config = dict(
    norm='rmsnorm',
    norm_place='pre',
    init_std_qkv=0.0226,
    weight_decay=0.049,
    warmup_steps=40,
)
Each number is 128 + 24 x the weight over its row's rms, rounded and kept within 0 to 255. Layers, rows and columns count from 0. Numbers have three digits each. The size before them is the row's rms in percent of the matrix's.

# layer 11 MLP down (transposed), 512x192, rms 0.166, rows 400-424, columns 0-191
100:125110107105106113131152081066108124158102119131149151128145160118093157103107153074126109105154109140109158107115128132071152143154084159140086110121133127137138109105118130131141093107147116130123206130167160097110096116135126151104104128111124105116134159113162094149129125130088104134145137100124115142126115135133142127109126113097097129110127142102134108137129140080120166137124118110122122101119151136120118097110132155098131188126155165065108150118122140129140114166100172167153156116100130117142135095082150101089121184161124130121151146104154146105146184098119133099
108:121184137148121136067121205105118093123131099143110142122128142138112114086153097113116113175116111127093160129097150140162110129112123114153126134087185109121164102123088140087105100120123123136136125166131116134090123138092129110138128091137156143094174133166104147133134112132108117124128088097131072145129094154126121151127117173134161146110154104158115166124121160124142118118118114119150161101138140132124159129163153137117166114142093129131184174102122134120136189170123101070103122148141163135106121106120137127095116113097118153124100116142130131181121123118147126130
092:152142152102108137161115138117126136166111107146125118101130121146175095099172094125099114123123120145157147107103147129150131122153168145150116098125135116128132079111123124102138129115129164160122131089119131156110118117102142144089185154104101057118158144145179135121154113125115113121160125143113138134169106129120084129161126150112137083165154119125163160164117125102136163105085147109187133107129141107135143126160153171125127145141159106147099149141150149099128101106132137117080135118116140138144131108130104137125102132128137112183090133072122205148163149111151089109
097:138134145100128102093131146099144103113176142082153118115116088132151090159115070151188132133155116161121156131136088125139090124132151152137136116107156137152105117155118119124149144141092112127136139099135145079144114165108115126123160107093113100123137121133166149150115122098122097139113111096125123087152129144119154052118092142108118120129131118177121088109093146151110127124113123163140140098098138128118151110200110132133119122109084122150151159115117154146132122112137120076133110089145124138090161131147148156151131160160101122130120143151107122198172102085119138125
093:091080121123129212103164129130131107145092118146071115122127120145147112132114122168081143101106115085109124126128113135115166109125108080109126145173157149165094121113118123137100134118107123128106152106112151132133119151065145123160121101127126129143150114154184143117134127135148145169126150158108121136109140097102148156144149092114126140136145093082126109133125131098103114124130123154159100111177108087149142196115131123109128093162111123096104094131135144127112152141136142145117098161107109171137135160109116102174140108142118167101093144130123066113131128142157151121
100:117166082142088151103132145100138119143123134133173092147105146130158113138113173128136125146113141129132150099131110148165133122112104130154093132103130101139161087134133128112117155177101128101095130109168161096130152142113122150132119134097129130142100145137190118120118105132168130120130136127099100173133152086136158132103133145140110152161147076132129154091161148121121128131182106123157139079127091081097116143098120140145168179093087166104098136101133192108130124124132102098156160117166130139172121172106146137138148123127124151108142109165124128133076148110128129143
093:131110146119129131149135161120182158156110107148186151096121106120137128117099121124080155121086142114127065090118114093143180120099171117173145097101099164099135095146092132115132147108139181118088131123139109116138108127162121113136126092141141153119139135184134118093122125132061090083129141117135153156132160096167148134104116125122114128124126115138165139125099124113096142108101091146143135094144115137141156129130135142135136133110131095129124124066113088113127140145136161067150138089122170106137117138148134137123127102115158090136119134169149129076136160145153120129
105:108122129115116125093134097116158099166107135158092128118182116140151130135151173122165103131154136113136131112141074099153135123160126093108134125132166129160113117142116147113147146119108105101098137115096148159123139168110125136130106087129126120167101101149125139118118138120095084122050098078106125157153138131176125157148120167116145111154072154121125101075162123104138138113145117110101167117122091100103128136125150104140133142151161135114144106129098120117150130111150132130120112098123116070121120114172143084074159099089156117180140134143127143143122176105141102133
105:124175127108160125145101106139122112121133163127109117174130109126078145124158120089113124114130130169152113107083134070155117116130124154108155164110116124123139100161107139118189162140080105145137089090102084157125135088108102136112103138168140096128123130109095140111101115113109097108138151107150093129128055135162124137122123177108165162121150115134138163168132105117128098118115154130169150161093107122118082137101149120156149102156130166164164116110146113114134126141128144134109126110115140112168098106108132143092121121109113153087153087113162121110111138139128121087
095:107131122147160121136099132147098094123113120099120155145119118124122171154130098108092126119153105103170121103101149128098143137099162110154085129127074079153153148160110080155080140131118150131111127148117101111084116163136127115166127142129079137152139109138095131133104107105128126157155141102122131110134168116127125167167121120139129135116107114146147131110122114121091092187160145109114140117128064148153158164127131108114155137112122098110108153147109126139115113189133163120157149087138156135086121135128096120113095131080098123094124095149093135151120094145120082073
098:102143144097126105136101118165138102101093161119150104127098105108136146132146129135117159093104159138144129180129136158106164081087143159154168175124117129141090132064166119150144143091153104103109116124047134151159148122162062116097117099137158139089130089121109140134153131102121125142132146141132082130149113140122151084113145102137150140108151091117131091144129080106110141130133121113128125130114105103111119104103080144126116169099119122152134127101139148123090108092118147146157102123145157151138183141120110135125143105136119087135108106147094151130162134133123101113
104:113161111115135108103102138109119150151104132144140116124130105119129140089129114147147158151100145152126097105147175141147151162150150081112171144103154105158062101123085142146122151100142115133158156167126126144120147133126136108118156114081149134102103159159119109087122132084109106124144126115114147145111083157131146130144122088121145164122116149089128115110137152146055155139130134166086141119104133129111118131123115144160149089157174130108149125153148126110089171164146144125139130108120134112067125146116165116153098138129147114120168113155133123089204131180131125140
103:151150112142172141096110133098119130132128108161103133156147119149136133109157136134109159115157082095124163140081124148159126106151136135123099121131113092134141111135163123136077103137067123116087101114153137091161178144125154101160127115103110111155133142100113177152101117126141141137126084158109092109152085091107118131126135113134150162127116169112124122110150177131142087145096170095107147137098152187090157130164133096086133136097129097123109094156145137129155100111100123130127100079153119142084151109122117120129115139144140118160118117153128132121100148119090146074
097:103143157144139148136074130111121155124141129128154125125147140116154100116099123089147106143145130118096128109082097144166140140104170096074093163153140173119109180124131112158138135091168096113127097119105130115100140128093146136166120119123120128138119133119174123115104113145119139128182112131193137157113158120109096141147132122064146147138097135106100119139149114146136144075107117121160108150119136082148124125081102152157093137118133138182107138127132084088134159117113140095125135132132105117149093133161142124149138107142111100154129126113171065113139164138146083146
108:148134103147130177155099141157115091129136144114099142153144078110091151140118138103102141122113114157180116113118176100096123120164171169127119115082129134107102130119139118158130096106091141093089135157125142104120117116110126124176119087165098136101145092107127132112119135124099135139177140124163104119130099155128106122128164143138138113127138157138135103159088107131165117142161110125159119111118132122123121149153133100153148081154077079119091132107107145151082080150124143205119148096161150133138103155133144107110139164127104125105151101117143117147153099108091117139
099:127081097085111116131129136133123124155119093117098175095154163128148132072114128086143167096162084123102170120121152132171170095167124128096114149163106105077091106152126117148146115093136151125150146122146163156140094095142143103111095135153080127100138096108143140130119101193127134115122124139117116140149108092150137140150114119137118113127134170121152092119137129190146159107146121142132145133145119136105149106161122164139120125113116126132128105105110120103159147129129155127107073134148118115156128127143144148133079119134150077146116155155078121122108087116107174158
093:127081139094151129119133116153124173112137122072099119132119099122140099150138102142087112134142079127151122108159013112130124114129134058128126158112127130139108123167092124146153142151158136119151100141116084145135096118153142140098129153133121126133110141149125157146115143117117125105117177158103115091130093121135151152160113125150148099060126150136147154126102171140155134084153116116136107117120095153129130171160171165158133122113108103095165165152145155135108145152118124151121133086141120147153121121132132135120151140146140141140133134134124119167133087158169120121
103:102111127130089113191113124111159106117113137150141122128121157153156113144132085128160076132162167175115138094129194111100153127117130097197138111134129138135141129113116097120136144144115201114148161130107140103142158105107131147151095159142103127129142140132125164113111120165124113135144085103147136111135123139151132114158124103128128134145111048151116133155114139128144112155155118135115109097106095092114144133131144106153062158151105131116133105154146093117141112101118094139155182111107097126121108098138152079168128107148119092115121133161081139124126115127148143147
097:148114135148159126103129124113127138110121106160143145148128149184131120132137129171111070117132118097104114142121101117156130115095112114123155164098141108125122108153123151122132168179136136132137116098149100148117150156205155151058126129139122141104138115148105121115103139180111139095144117103138133089145128102116111093163155113140095119147143112112152155165129113124173142088095127117093166110113144149155178127140148134132190100142123125087186082146126150134089173136125165110156139117127126142150096125138122132121151094112106154153118143125184097108146122119106097111
098:131149137115122121174100107100146126118113067152113140151095109137141148148139122139097136150124106092139125158125142102096156117173113104135157149103118146122097173132130116193104116134129111128090166095159154137091133132143143117147148112122091142110121112136094093117127129137095152077166142102124118111092142127181121136140134106134108084185118128104101110097143091136085094116146144137142158103151157170139147109123129155066082136165099118149096144156122143112091146097136119115090116132112133093115128122109153127120131137105130115101108153184094151138112113132113157075
099:116110114127151169145146148172120132165141109118091128118153118125102118126150126143156108136100151155125125091113074105160173116125141174096178131104116112099118160170177127158125121113098137155089146123128128096176150158184124153147100156103132151128103121103163135142143102128125171185106116095134121118129126093143121111102137122176143117171136127137115136153092137118109129138146107173144077123120142155105159145121126143121146125141141134119128149101104109165094098144130166117141169165180108167131111165119128105132127115121120153129162188120145134118170128083143115137
092:127084136150098117170127122097129168141132128101171157130096116148183127153111119156128124144133137150118115100086070090115118125139132142171127122095179143117115118113144114120113123138110147107140101134147146171110101071130106172151106122112125132140084130123161140131117119151125153171169146124109099147137138103120163126162089137129120143123120145069113129128111120142134131086149120125131136132077141116120072084162150166120115148137142111128130098147150195103122085117148147127143096100119174109115138121151150099156112148129098137067088136140122085153116140096129152150
106:112112175152173135101105126126113051116135060110156169126149200161131133136161132147120120153150144159125147122125102098114114150127132149106117140149103115143120120143147144142177124115107142136150143135122114084108164121145122171151144145102119151099147146118130136128129140111154135136089157106121145177138156145131111120137132138072158097141135110137095127156130160132110144116132104092133133120100137150168104102124148078096142129122152129154154092086103132137146170127121154154150108188139107158115147137114136066114126169149115156136148110134084144152161141096159128149
108:127125108136160113132143176183134087152158118132121158155165162119095145124084122135132121146126141147164117138162163114134141107166130171150190082128112130097090137132106124146154137161157105101126141115095179152148130114138146153164132104161121090129095103122158137114151166128099116134101139117167130102087124137109158164119138152146099140123118124128155135090146133131175118115148159113114147093113139152157056119160164121104173146138140131110133120138114115119087155151141119144127170146120142125123160156105143141118117054093116141149142139118128133137154125152085097125
103:124123126125081151158162114138151122118150119155132131103108103132116152146146164129128125131081139147141149102137170105175135112119145134179176129108075114134125118131149131105140175095141139088067107130119149086095105191115152125138124115118101106097071099098116138122146125070132146124119133134123094152130118147163102121092142135136105149169109135110156107127139124089165125111118140088112117101160132078128138105109086101092142126138137106128156160163146120080099109096167166124105130141137155110172142143110129147099121107107115154177127108165124113104135119139129112105
# layer 11 MLP gate, 512x192, rms 0.179, rows 401-424, columns 0-191
103:147116167086095136163126162112169132143122136136099090093143142146145166111162093154117093132129117118127146159157131134118173104129152058135123149110114144094148110156152107138116200113143089105099114163108124119177083144106106149140131107136114125125112100112133072148132092128141131120120131101112132120187115153154143176093107135142139115102111130145128162114118160106126114121103162107129086169113142080112106138098132143110122137107087145133130091083124134108146166148150091156119090134067096138147105110141132124116132094167122141113133158133136118103129131132129142113
090:120111139136121188154127122122127118151116112163142099171118144140162135124149095129138101153099088122140141130076143088120111095149141160184108127129104105124101107107104096111100103138145130169139139086085145113095160062127125127097121170114121111103103129132161138146124164103122112097173144202110099158164145116140091094115110128113086127121097138136136137136140126119130155171133097105155147164114154123128130127145083141112104158140095106140117139139126115083159105145135113180131141153122159132149136134120118127163152104156147130112120161141133166126119138153147149188
102:142121145140116139097140145135176142135148115100141111124100140134100117135125122117157126144167181117169149164125149134121133137092134141115130099130104143079111142122145092130094096124145123104151147133154169123136084123167159128132132158136145142110154106121124141177102106115115081181106117176133122126135105120168136158151126098116120158093107126155136107145119124104112102096119127144120142131124139105124091154091081143115094101114112119139104162203108164134127120127160102141161148145124124129175135193129159122118112161129109145115158183077089125072102110138116168139
100:129111117108117137110115117111080112144106128166119127105086135154141177096142118186137119151164106075101116117136094153151126069139118112154137119113129120133111110114115102118099115138120142154164150097167117148155181101120169087139128143071127131122145151117116132138153123167096121134155101140095145127127102107128125133146125128158132086105137102161150093141140152155123144161119165111158103089121129057100129142162117162140106112135133133090142130145128112132085126136163195133148095146132159163113146191136119088119132135117122109177152135120151129115128121104110140165
104:117137117139143136156114106125104095129136129141149154108109125121151139089127085133147113154070090090132125152118089116148126125107146122153124087128149132144096141127175115154092148172140127120110148115139139149088135137119172111156125120123172136130124102118112105180118182119148102129135119111153106127169159093151177150106141124133127115139136080137123090096097155102121130122117156125115120098100157128149103139128100113133166142115113142187107092125134182111136089124168204105153141137138101142126141157072128109150153159157144111110183099147078132133118124129153135109
095:124111127115150099134097109110114146146051144095144102135140151160154168132126093139088113089100091129126097136073122111130160092143108110126125138139122122115145093153116149122139154135139127117103168118116103137134154138158143151098096120086122102132143156144173133130096125115102142140111122145118145148116124158164159083093112117174105128135148152107122177133106082167164110153142076153147105117120178146115082122168108154149110115127156092135093101108162113125144144122153150135102151068180149121108118120128129134143147113138126111148090090159101130126140155117125116164
102:132110093086120108167124129146132116157158150110134180116120105138129200081144173129117117157117118123081140146133129135118145167133077109081107075119145048156121149101120112109105159116142118121156110127082137154152128100155124146134133116081074126166117120130095140134138128112116091101125093101094135106151138189130109146156141104153122134123128153134123090161131103113103138124113132134167124132101121143134153129147120077147183141142132151156118140129099145127141133104136131156106108126163103073123140129137137130142143107097133133131120080117135145159128154116181133128
106:110155106121092101123139140120122125132105148138098149095124134103119087116147132144163137137095160149073124148100122110165087112125135109137114179123116132161118115109088117161149104108127128114161158150098152130075140087107203145097159137150105148143090133104108144123149122164143137135107132143118088134093144142126120084140128103149151099136124128131162172124104095143153108098135139122126079078123181142098179149122148138144137129173133135141125143141152119075127150132122107128103106121130139121116076135130136112134086121108098099125138079109096154112131079144179139106
097:108093174177088128148139143131159128152147120126105125154114155131125139121156129155124114137166103150130105142143164152086152111160147117172109148131159147171114141139057071122120110141126158112138133110113139092088146099138109141141093092125099114136161094125098120121113134094169143141117106144114135107136126139136116166181103121147172148102132129123159145068085094108141098140139117121149107151111152083124142088134125105132124138126121115172137132138090128100153124141130138125090131095126135130116119080087132114124066111133142150097109108111094183155136141120163104099
102:150157136172142101124138120121152052137097125138102098126121083111133113128154145177115123117104146117136115125149121165142154097116123149156163113129155093133113146145131114140133122112104171075121131131163110155127115094116170167104122135154142156141139157149150159128160117130127150140120148132137129112125152143074168089134153124112139107114146097164142130073130173104138139104115111159081097084153087125124123154093126123114154157080114159139124110063126141137087099136155125135149127112139099122108138103132095097099137139108114113131101088189109132106132121124110105076
098:126124144130117099156108145105094110093157206133143135157122108072124097154121137130079112122128118143132140191090113082105105151147135158138119147133151131103155139121113139096114119131131138089123124144089104129156117115124133095119113125168106147125132129111127135121127084141135143186131140113081088117136149122157143123147110123122140135100099131161143086132128091153147150119139155149089136178122114145085131113143135110157164128133147163155131119146131152134122122164139106124105065125160137123102136169123128180087101139138089152122081130095090155144110138091129150188
095:126151136111100105124139117157141131156139089160122080084126114125128118113121108106170173148124092152129174154148134134117087103141138151118129158122050155107134118125117110200160138123116155100130130109129101122153123126151127195147147138075140103138097136131112146133087088150147099110157139112104147150182180128096118116148123133109105145126093123105118106113097136130141104117153106156123125099117115084133137136105152133124093149118124175111164148116107122131135148136138169090088089114123127123148115125104149141124100170137102120194137138139127146136104104158095109101
095:155127132117154159140143093118068133117107123141127166155123154170118099119099107118138109095088096134156187132126137122160110106145123113131137147105089110077163105100124113135122113157097110127064134152159123113134142140109092064089154167103137099118128139065120151113128110142146124145147155096120120162151136104159106091149167124170142122123112137093153107101121145167118142135171104109123099118136121122124107154154131091143130109148130162154179142138140149164113114112116138176127119141160175115081125143130142113097137122113164153109096122125106148139136088132107156130
105:133122165157116120107115098094101125133151162112163146167120165161115110148094123140124145126137138146117145156183106149152133122081104104121147109127128120156120116141137131125081115114184122166120119130101118104125120073126144108117101088145143184096086119111179113125114150142171092120081091094126129159172117129150116108107136140160121100093148098131141128099138116123126126148130096161146165153117093104120149175091134151091150126075132172153128135133143162142123148156119103126158140137120098096100088150154085092157127118157153120145132161133099132109124108123117160103
090:137162106132123127144133109130148198078144119133170087097127115141139153169117103117103117125141143104140106106141161140163124152110106094140151157114157138143096117148183141122111098088092123113113105172169129093108140099104110151080140129159120106117161102100096181113150124087131144136148099110142137094154137152136137112178104124126137143109117132166131122104152156115137107099095067115131131103142079094131128177114158114125132190145157133144152105159134106131130092095136101131124136109119173115095128125116097125159114091154126113160133155139113114116144117131131166117
103:157126153131140104146113129118119130118100109122113144142115118131173203108095079154118088129138144082085092111134168104152156158128117078166083135092122158112117121146154114126145134141132108084153154104113111117124142101128144143119135136087089120099118143144142153109120133144157145104100180135108098113095147144085131100151102140147153115089130133163070131114127139142103144115127135101155155053111083145110123139122166122138134118095127121159142114146176141112110096161150119154154169091128143145143097087123111131125149148132132098139120114142110126119131133115194130126
094:171157119064130078103086147119125100116078117146130095132058164128145102097099103113168140107118126149093127133163112087113144156107118090113123120157099137180097134134151150148156162144106100161119147158166145117112144124109126135140177161131078115132104102144114133117126145133139135116112125143172155115085159103121126107154163128132091109146163146129122121147153101160102137120106099129101112113129111142115093104104156175177119099123100129111133140126117117087137141134123123154154144123142147167096152093139172125138158136137116101119116160132138131116170131120104090104
106:125130110181131147139097168103101158172123107133194159150138168143127138121123143107134102120136094130116144142127144118106133137151091134114112149119095111161120114119143168124145122112135111121178129140085138122126159127167141142109136107124162128127127116113161116138131081101119118164140172065105159120101083152100128146107155109147144109104128117125134138122126129154091126161084115116135090141127159121089198104131072156138096141182150116130102125116175148145176126118143135090114181078117127084095142116159097114104140127144133123151140157112164151115135111127126125114
101:119132074123136123179098122128129117146131170081170106141086119117105126107144087118102112122125088141132112159132138136151150166129127099139118128091091161067132104139138120176143163145123165117094142162128096127113125120123143152112094145131143134134141141069120142118148118127093127093143124127136152144091092124175159098128134102078115120115121169139146127111095148106106148091099127140131139105135102175109097118152123135085117127116133112150095095072097113166131126166147102107145103110108155118138156130083113084105108162156134135122142160121120152091101122090138166105
095:085191143127103119102145134124139169136135126107155118124160124141103102113141116142120140108155198160148130134136142177113219106135126134113153133138135148112160078119137113108106134088093155161154116105104131157142107152140143148142128148122142155125114112115109113136098124180149129158164094172118137113131155153114115095137100113099138114126112107180116097183118128132100157137127110114109129170155113164124133142105161142140119153134099133093151111108177133114090151134145125094094173136136124131071079148102134145154121100150100149135145140112102119115136127137161144119
092:161154057094144145112102118125102125141148150153135126115147150104095106119145125126128130117162110142132114144113146088102131108150160108114129082118167129121152156128076169142121134141138139133077117128133137132156103114078131115108194109157144091118126118147119121124103121150126114085159144051122101146148124142107118062140120162110133161089109102140132136186117126149156147114142151131132132117130129143092099127100151142155128133111104120119104075141121099128149139146090105143166134103129133170093158092148112097142122085135118116102137084116112092104116138116180153123
100:159125107171100163099154145124134093101172137133117147124151090082120114144077086123131150122067138148122089123102162096113122149078090110148124126155135132066124173125082134126153111162143131121139120121124138131121131161150163149165122157175150082124086176117122158125155142130137141100127127098102140183111131154157131102122113103155106141163118137112120093147129132138124137134157127126119114142099098218127148126172129133116129127128103115098146096119122157117143095119146143122151151128159140132125090116115135088170102113129135149142113129154129113135156105121149150158
100:083132152100102135126121124123113088099091128127093146159142137119133160131146111144148115101104130148155149103158124151090148166114099151120100091109140102140097161129158117123141132093153150131110132071098152136152145090100116078177137107104079116137128160125148151106151136189153159116183105146119097148118140147140075130124150093128152137152126131159105112120099131108128129104100108096105121140093101157147069125152162144110109081118107144141146135098118164132134145102153122151097077106123125162106156132141153111088138132148106124158126150115136110092138122096118157159
104:109122118086112097084108080117152126132114165150092149125125171112101123096135143123100056136156144147114115160121116124099139167104153131140120135139168139133130114110138122149113118165168142187174102085117112082119132121199073142089159111129096159107107139147110186122111110145133143123158110136114169093109107143142131137134154137112128119113179107113121105134116161114067133076143128125144096127095148148096113137131146170125157144136105144137141138150086107089137084144130138122116143114144107105102112137130116108144143125134167121096130128135146105141136130136146111165
# layer 11 MLP up, 512x192, rms 0.177, rows 401-424, columns 0-191
112:127111135145093127123157133141123147106146158140075128135120136119154143119109143138164086123174103134178095099092134126117185143110123120122142136122150119147153153137118134114136078129112114152187145149117134131149097110142164165111114143160087123099124140130091131106127135171124145118108094118115152094138119135127148136118147091169133132134137113149155125134170165113100136160155150131116153117122141095100119155136135064118113120137081128107145100102107151068113120127163124075147072155103143133160076091097116135132162118075151123119099150176136157158113149120124153152
094:143147105086175104111141125144131100094144121114104135136110125147126136124082118130102130150152112119115128144124139164150172114169090137136149107096132131143174094166126123115127147166152114146146177103117099119093115116087142115156060110111137098155122082132141154162094106099155084112131172135124122148091098138110173180145137081126142109082145162157126075111138128100121140154131183157135089105133143119126117123118123139136122095107110109115087119110135114094132172124168108106100124137103132102131123099138156114118114133137115115111189127134116104127118177147112145114
101:094138153125094144108146140125138170124112164144095135176136150103117123130119129177150127125139124108163094134107135112118149096096132105102110167148122147126131082094165128129135085117149150124166100163133113111124098095124149121136099111165136152159124137124123110145123143101125151095137154125135118127127110094109128153144146153123127122151149158100105136125145138119074127182096143101123124133088092153133137096119105130114154135166089140133147086106091109048126149156163080109149132094124109140143102101180086118098124170113117105144120168169141099118088185124123142138
091:120180142146145112143106149155109133108171117107143127165122121118144116125142140099150163102145088174140117119100158129142123152133131136105098103134101128088133177154133119158186088106137113139105146140089070154158105094118109165115132112153129141152157123130099093120124117112128117152103127146143106121133135107092109117133142130102053154119117129175144101102126093154159109176126105104150096143124156127134103139121089118112098150098111157134108152178179108124140087115158110165163132122123092141114100115113150132134152130112144132159173132159132175125172136131128129082
103:090127138152122150108149119095093128109130164140117110097152141138149132120102125130142129120137116133148137145088134107117125154139140111066165123118178157090130153150071124134094134142108167122135140149150148124141144150152123128131153120096111131116129154120141112133098104141151132082169120059076130093162078121073125100112119150127143123114126126156112100155172119100124104088119123102124160179110144150151097198145114115165154099110139118100144107127135105126106124103125183107134089128103160114104102104170128102102100111107072148141104129146130125136149151128119161151
091:108101141112121117106140144103136152137103108108093123135117152128179169143104115107139098163095134122120132128112118134110123091150165149134116142124187102147105106149103141087137164110126149127136137123152153117151109117124106094124125158134103157124129132148126108119100124124047144105105144119160149143129124154152176176102118168146195175126137134070065093139108105097116109145113097105111102143179130103132085118136106093115134148141107140137099132128118127086145188160108127136174116102163142118165081128121119136117117110095117141131122119099158155106119106124145116139
103:081162119108170154151144180152168104118163134102140098155116094140155125087118120124085123128110149178103154166160088118128118117129187106088114136138169130149124103122137147134171110133128131103142140139149088135088152098133166155102123156106098115157093121164148106082141111112125114063106118148101134160174121153127146111099100156131136148110112107150115083155098136158121128096114138147133107079096097170153120150117088156101132106149132126161144123110110136128134125110121154099098130137116102126108095136137183155104126131129124112115145148107142090113106132122118110127
108:125157121132079093159131137123121142147123162128106112163120132087148160152130104127080141103160132152098121116137132098096128089128183116110104131158138100152122160139153145169153097133127109132168140127096108151121135117136131118110106147157113090143141084166122158106134160133122142138173126131107145146108109132135127060082115111123157172145091146117164104102136109106103092114113099086167161106133120136138120132177141135131143127126120135151146146126137130062136139127106086142129119110142148140145110167163100121153118149136069135200151077154101138154118115148140131147
094:122151094113092132122167122109131116152124143133129111135120131136131147131146175166176108124108122126099106162133104149110122119150110133078117116107155142124152150153086149107166143088094120086156138105111144126143093096147092103130091117105084101131127164103146146181139109117152098079117161146099125135115054151151118134146080154140137146156124124073126151107096109119153117090134134134141115139164153058146136137116111120108129135106083150146151143085074115102157140097107149115116135140153118114161139126094118137120151153119137119124131127109138128139105153079115151177
104:137083110126149160099133136113134125187105127105155141150083138111153103116095131115131117134161102161157120136081141152122148152166117072133167124146152149094151090076107115088118135139106133119115145112117121102123135132139126140102142103113113098155129111167176111142147143124159159167166119143109151095130155132139132102116118096089136119112116148125115137138134127179099146101122134143122121153109112164130111094143131116167114123153146086137053157119106140125142108099134122126111110144169167131088155076108101118147160125112113168161100113095117100151178137163119132164
100:100093113081143151121102141101126091070154139112152157103137121163095121137118076123104164108143116111137160126128143125080140138153133159093094115118141139143112128108134152126140149100118130162100073115134075112120125136126114109119103132146139153107155127107171159143110111111141166096135111157135127154135109111132136129107093169145133156081120073176136148164159119116165136153144149140132121095127106127098114125140131114119162121141159096194107090113205125150095127155096116105149131104120087106131152138132147164114092136131137134138156160084113139125120148170118127124
103:160121126136143141141170130107142101085143142121127147093135143138147125145130093116079121079151147163119136137090103166138182078132134126147121127110145153155127153143127116133102120094135111133170140126145149121135072136156118111154103105147075168109146156116139139134113171140175166152145129142130157141113084190145142140156133109160179120119154149129109110143079131092130132119086117103140179119160160145173123125120144108108095137078123091146130139125159119127151153144154130158125141169148117141113107140096135184128126119156133135134137100102136126065128110120163138108
095:123121119138121134114164173164116099129189116131133120141130141157141147154107126123122171117188104155184108096113132127129105158151073103149157092133134088122158095093148156150154138144105104122133124141109105087141137130099162159120100107133130144146111134174147122163106124142078095120170128134120137118128137133137137115116174156168137109131128132104118068144070110127133139130118120136139163144121093123153125135132104151128145132160134163156142099143131105076145159121163164094128111101156124118155128086147151133145097115117077101101115098130150121092175114112122119175
108:108135138155143124132114161131136140115106110130139143091105087110138156095098155073138090117146126112148153098117136125127127113154147129125113130097112118058111141142113108124155156076105121099134159138137117180126092112134145094146126062107154147119133122124092145155120140123150119143160167111087120127105116143087144129136129107097196104211136148106113110108098167126125098126096151119147104137154092147118148090089131124176086137134147132101105125128165151077129145154084107122122102085154124122127129149131127129156105100098126129138153144138137113133178107122120135151
089:168166074137099151119170110171145129125135141130114177131136134150119136140140158134143139096141151149083144129120122133129124096102147137101098130138096133160136134187116129130138134169150128157167143127128186109113108117098187112138104171091136128081106101138118109113116129127138144174129160124127099167109134117105147127154122124106116117147089119095143108150106122167070142097138121144103133138121138154132128107116150126129155113099101082116091076122154137132141145141128135131118138127147121159114091137112067132112093109078128124161143145055164168142122144117087109120
108:102137111174175149067156143152129161137127120184085111113085147135141100111116113123133120097114137154160152143106129161126100138107145137143160124149152116137118153113130089159107080096117109160110131167130116134126150120143162139125100151157159128151108119168154131127135138129113151112169115138122138099135146108118127186140176139127154120173123144113135107109151132128126141116172145143143083176111153132172152124105112141116104181146148140137102161151122122177113170090132162154147152135131093154123120116156155138131157141118145106096104102094114084125103097111074135164
097:152132104096112111165103102133151171141146118112141086149119129115148130132122106111168122122175114186150148111107189128099128132109089121144139084143117182174127144125142101133147139131143170152146098138115119106125168128088121116136123146145103127131108099090143127135122165138136104115100157157151130151088146126087150110125144161102099082115151165155094099142135133166105175144106106119111091097077145134109149112150128153180110085092118123098130147162101130113164123104100133095140148146129149140126138110103155137142161141139146123110147136157112156103168142172165118150
097:141158151162107101113125115093092143110136125163160094123107096133176121108113128088098113154125133152111152099083146117118156122125164167097123155111099125124092098116129157168142134144121114086171132121103112103127116155113087105132136157134145126125117118133114123141142124153131166142153153157139156156155087128106116179186138101134084188117154111118130134107101092137124071151109100124123120121128139144135136151118116130157117112145139145141112132165160147123118151078149134079099150108150149130146121168116169132086120097096109147107114107133156179159154147141177158110
101:166091132109090102097123164142112088103094133137125103166172147118141114149145179161124136111117175115123148108155150119136098145124132131095096121139131069116127129144092152130120112107107115102125087135127203138162126152072097145140144089129106110143146135140112140151105176102131157138123116114154096141126169135152063127145173118107118121123146117109129161127135101126134166138110166090116153130131120105135095128110151110149110114122104115111113121121177104134090140124122183129107144106191159139152134114154149148099129168143174118106126114110093137128150109136119102154
093:131166160124119149106117139115129177139108154104151126122161154119120143109121112143154199112130140120172115150140147140100145109082161131145112149119174122149168084127140145136118099161115143154139102087123170135143137151108115158112145142166176128146136098152137087146089103108121081158155119151162148161143113118134133097103153127145085105133144132134134104175104095130083145084131083089109087144139131154090172117167152142103124105147114156120118080139165118157094119162153128083109101133114114130129138119115134132146132131153100128119109148166128107087130151129125157147
094:154147135129121152128173120120097120133156096114154157117114155189134114146115106072123135066105163137160087088133110150119109121126144080104138115101126150122114146134140128165133146107157092070148104111106137113102141174130114150120121152101140121124120160122159166139114136097129155075134113072110149127164103123109128148126097150129125133149151149124155130123146103106144127092130109145162184116142122099137102146141098140120092145156157142081129137147130166112104116168128124132120141149138147076126133138116142102096142127101193166122081149124117115155122135164081149146
100:166103118132061133119153140122104115099118132135112111133136141107154119151073100130126144110081113126133138130105131119200103138106136161156159118124183114106137120099117112151148162177138129136183121124102142126106161182106161139147108148129117135120117137169095135074114165106128125095117119126121088145118137122138131134129136095139108115106170132139127112164097163157097155099184135141092085136090111158160147114147131101143117140132126134112124109111147194138149137124150128117142117147169153161170129096116102089153134158121151144148181125136109154128157112111128155143
110:145105082136121094174105142146118127083120132158167148118137132141098140157153108157121143105106134117145135180110124110178135100146135124178175180115078110147126149128148150148132136113109114124127114184131155100109184147115131119113110148124176173092200101124094115122132140120097163112130157085147117148133159135114125113126144130103086106115156092150106159132132140108114164120120135145128151123084134108131121143137121143147164138116149103115102141115150170161135126166101146127157128148138120096188143136108167136080125083124110118117121148140129083110106122118159132120
102:110124132146161164161132154110136108107149167110114140124110097120110157143140116129158129111122133135105155116104152131129116103145117115119112127096111118176142092105147163113103124119111136133142147146080141084099128138138152136121112088194140172109083157123106117145164150151141158084117151124090079165118121145113151076163122169152179146155138112151120131098151137130124103148114108111137187129126138120136121112109188142098144134105123149154127102142131175150085137147130131152133095128141129114112149114082120122084150146093113177136108122170104189126154099099116146153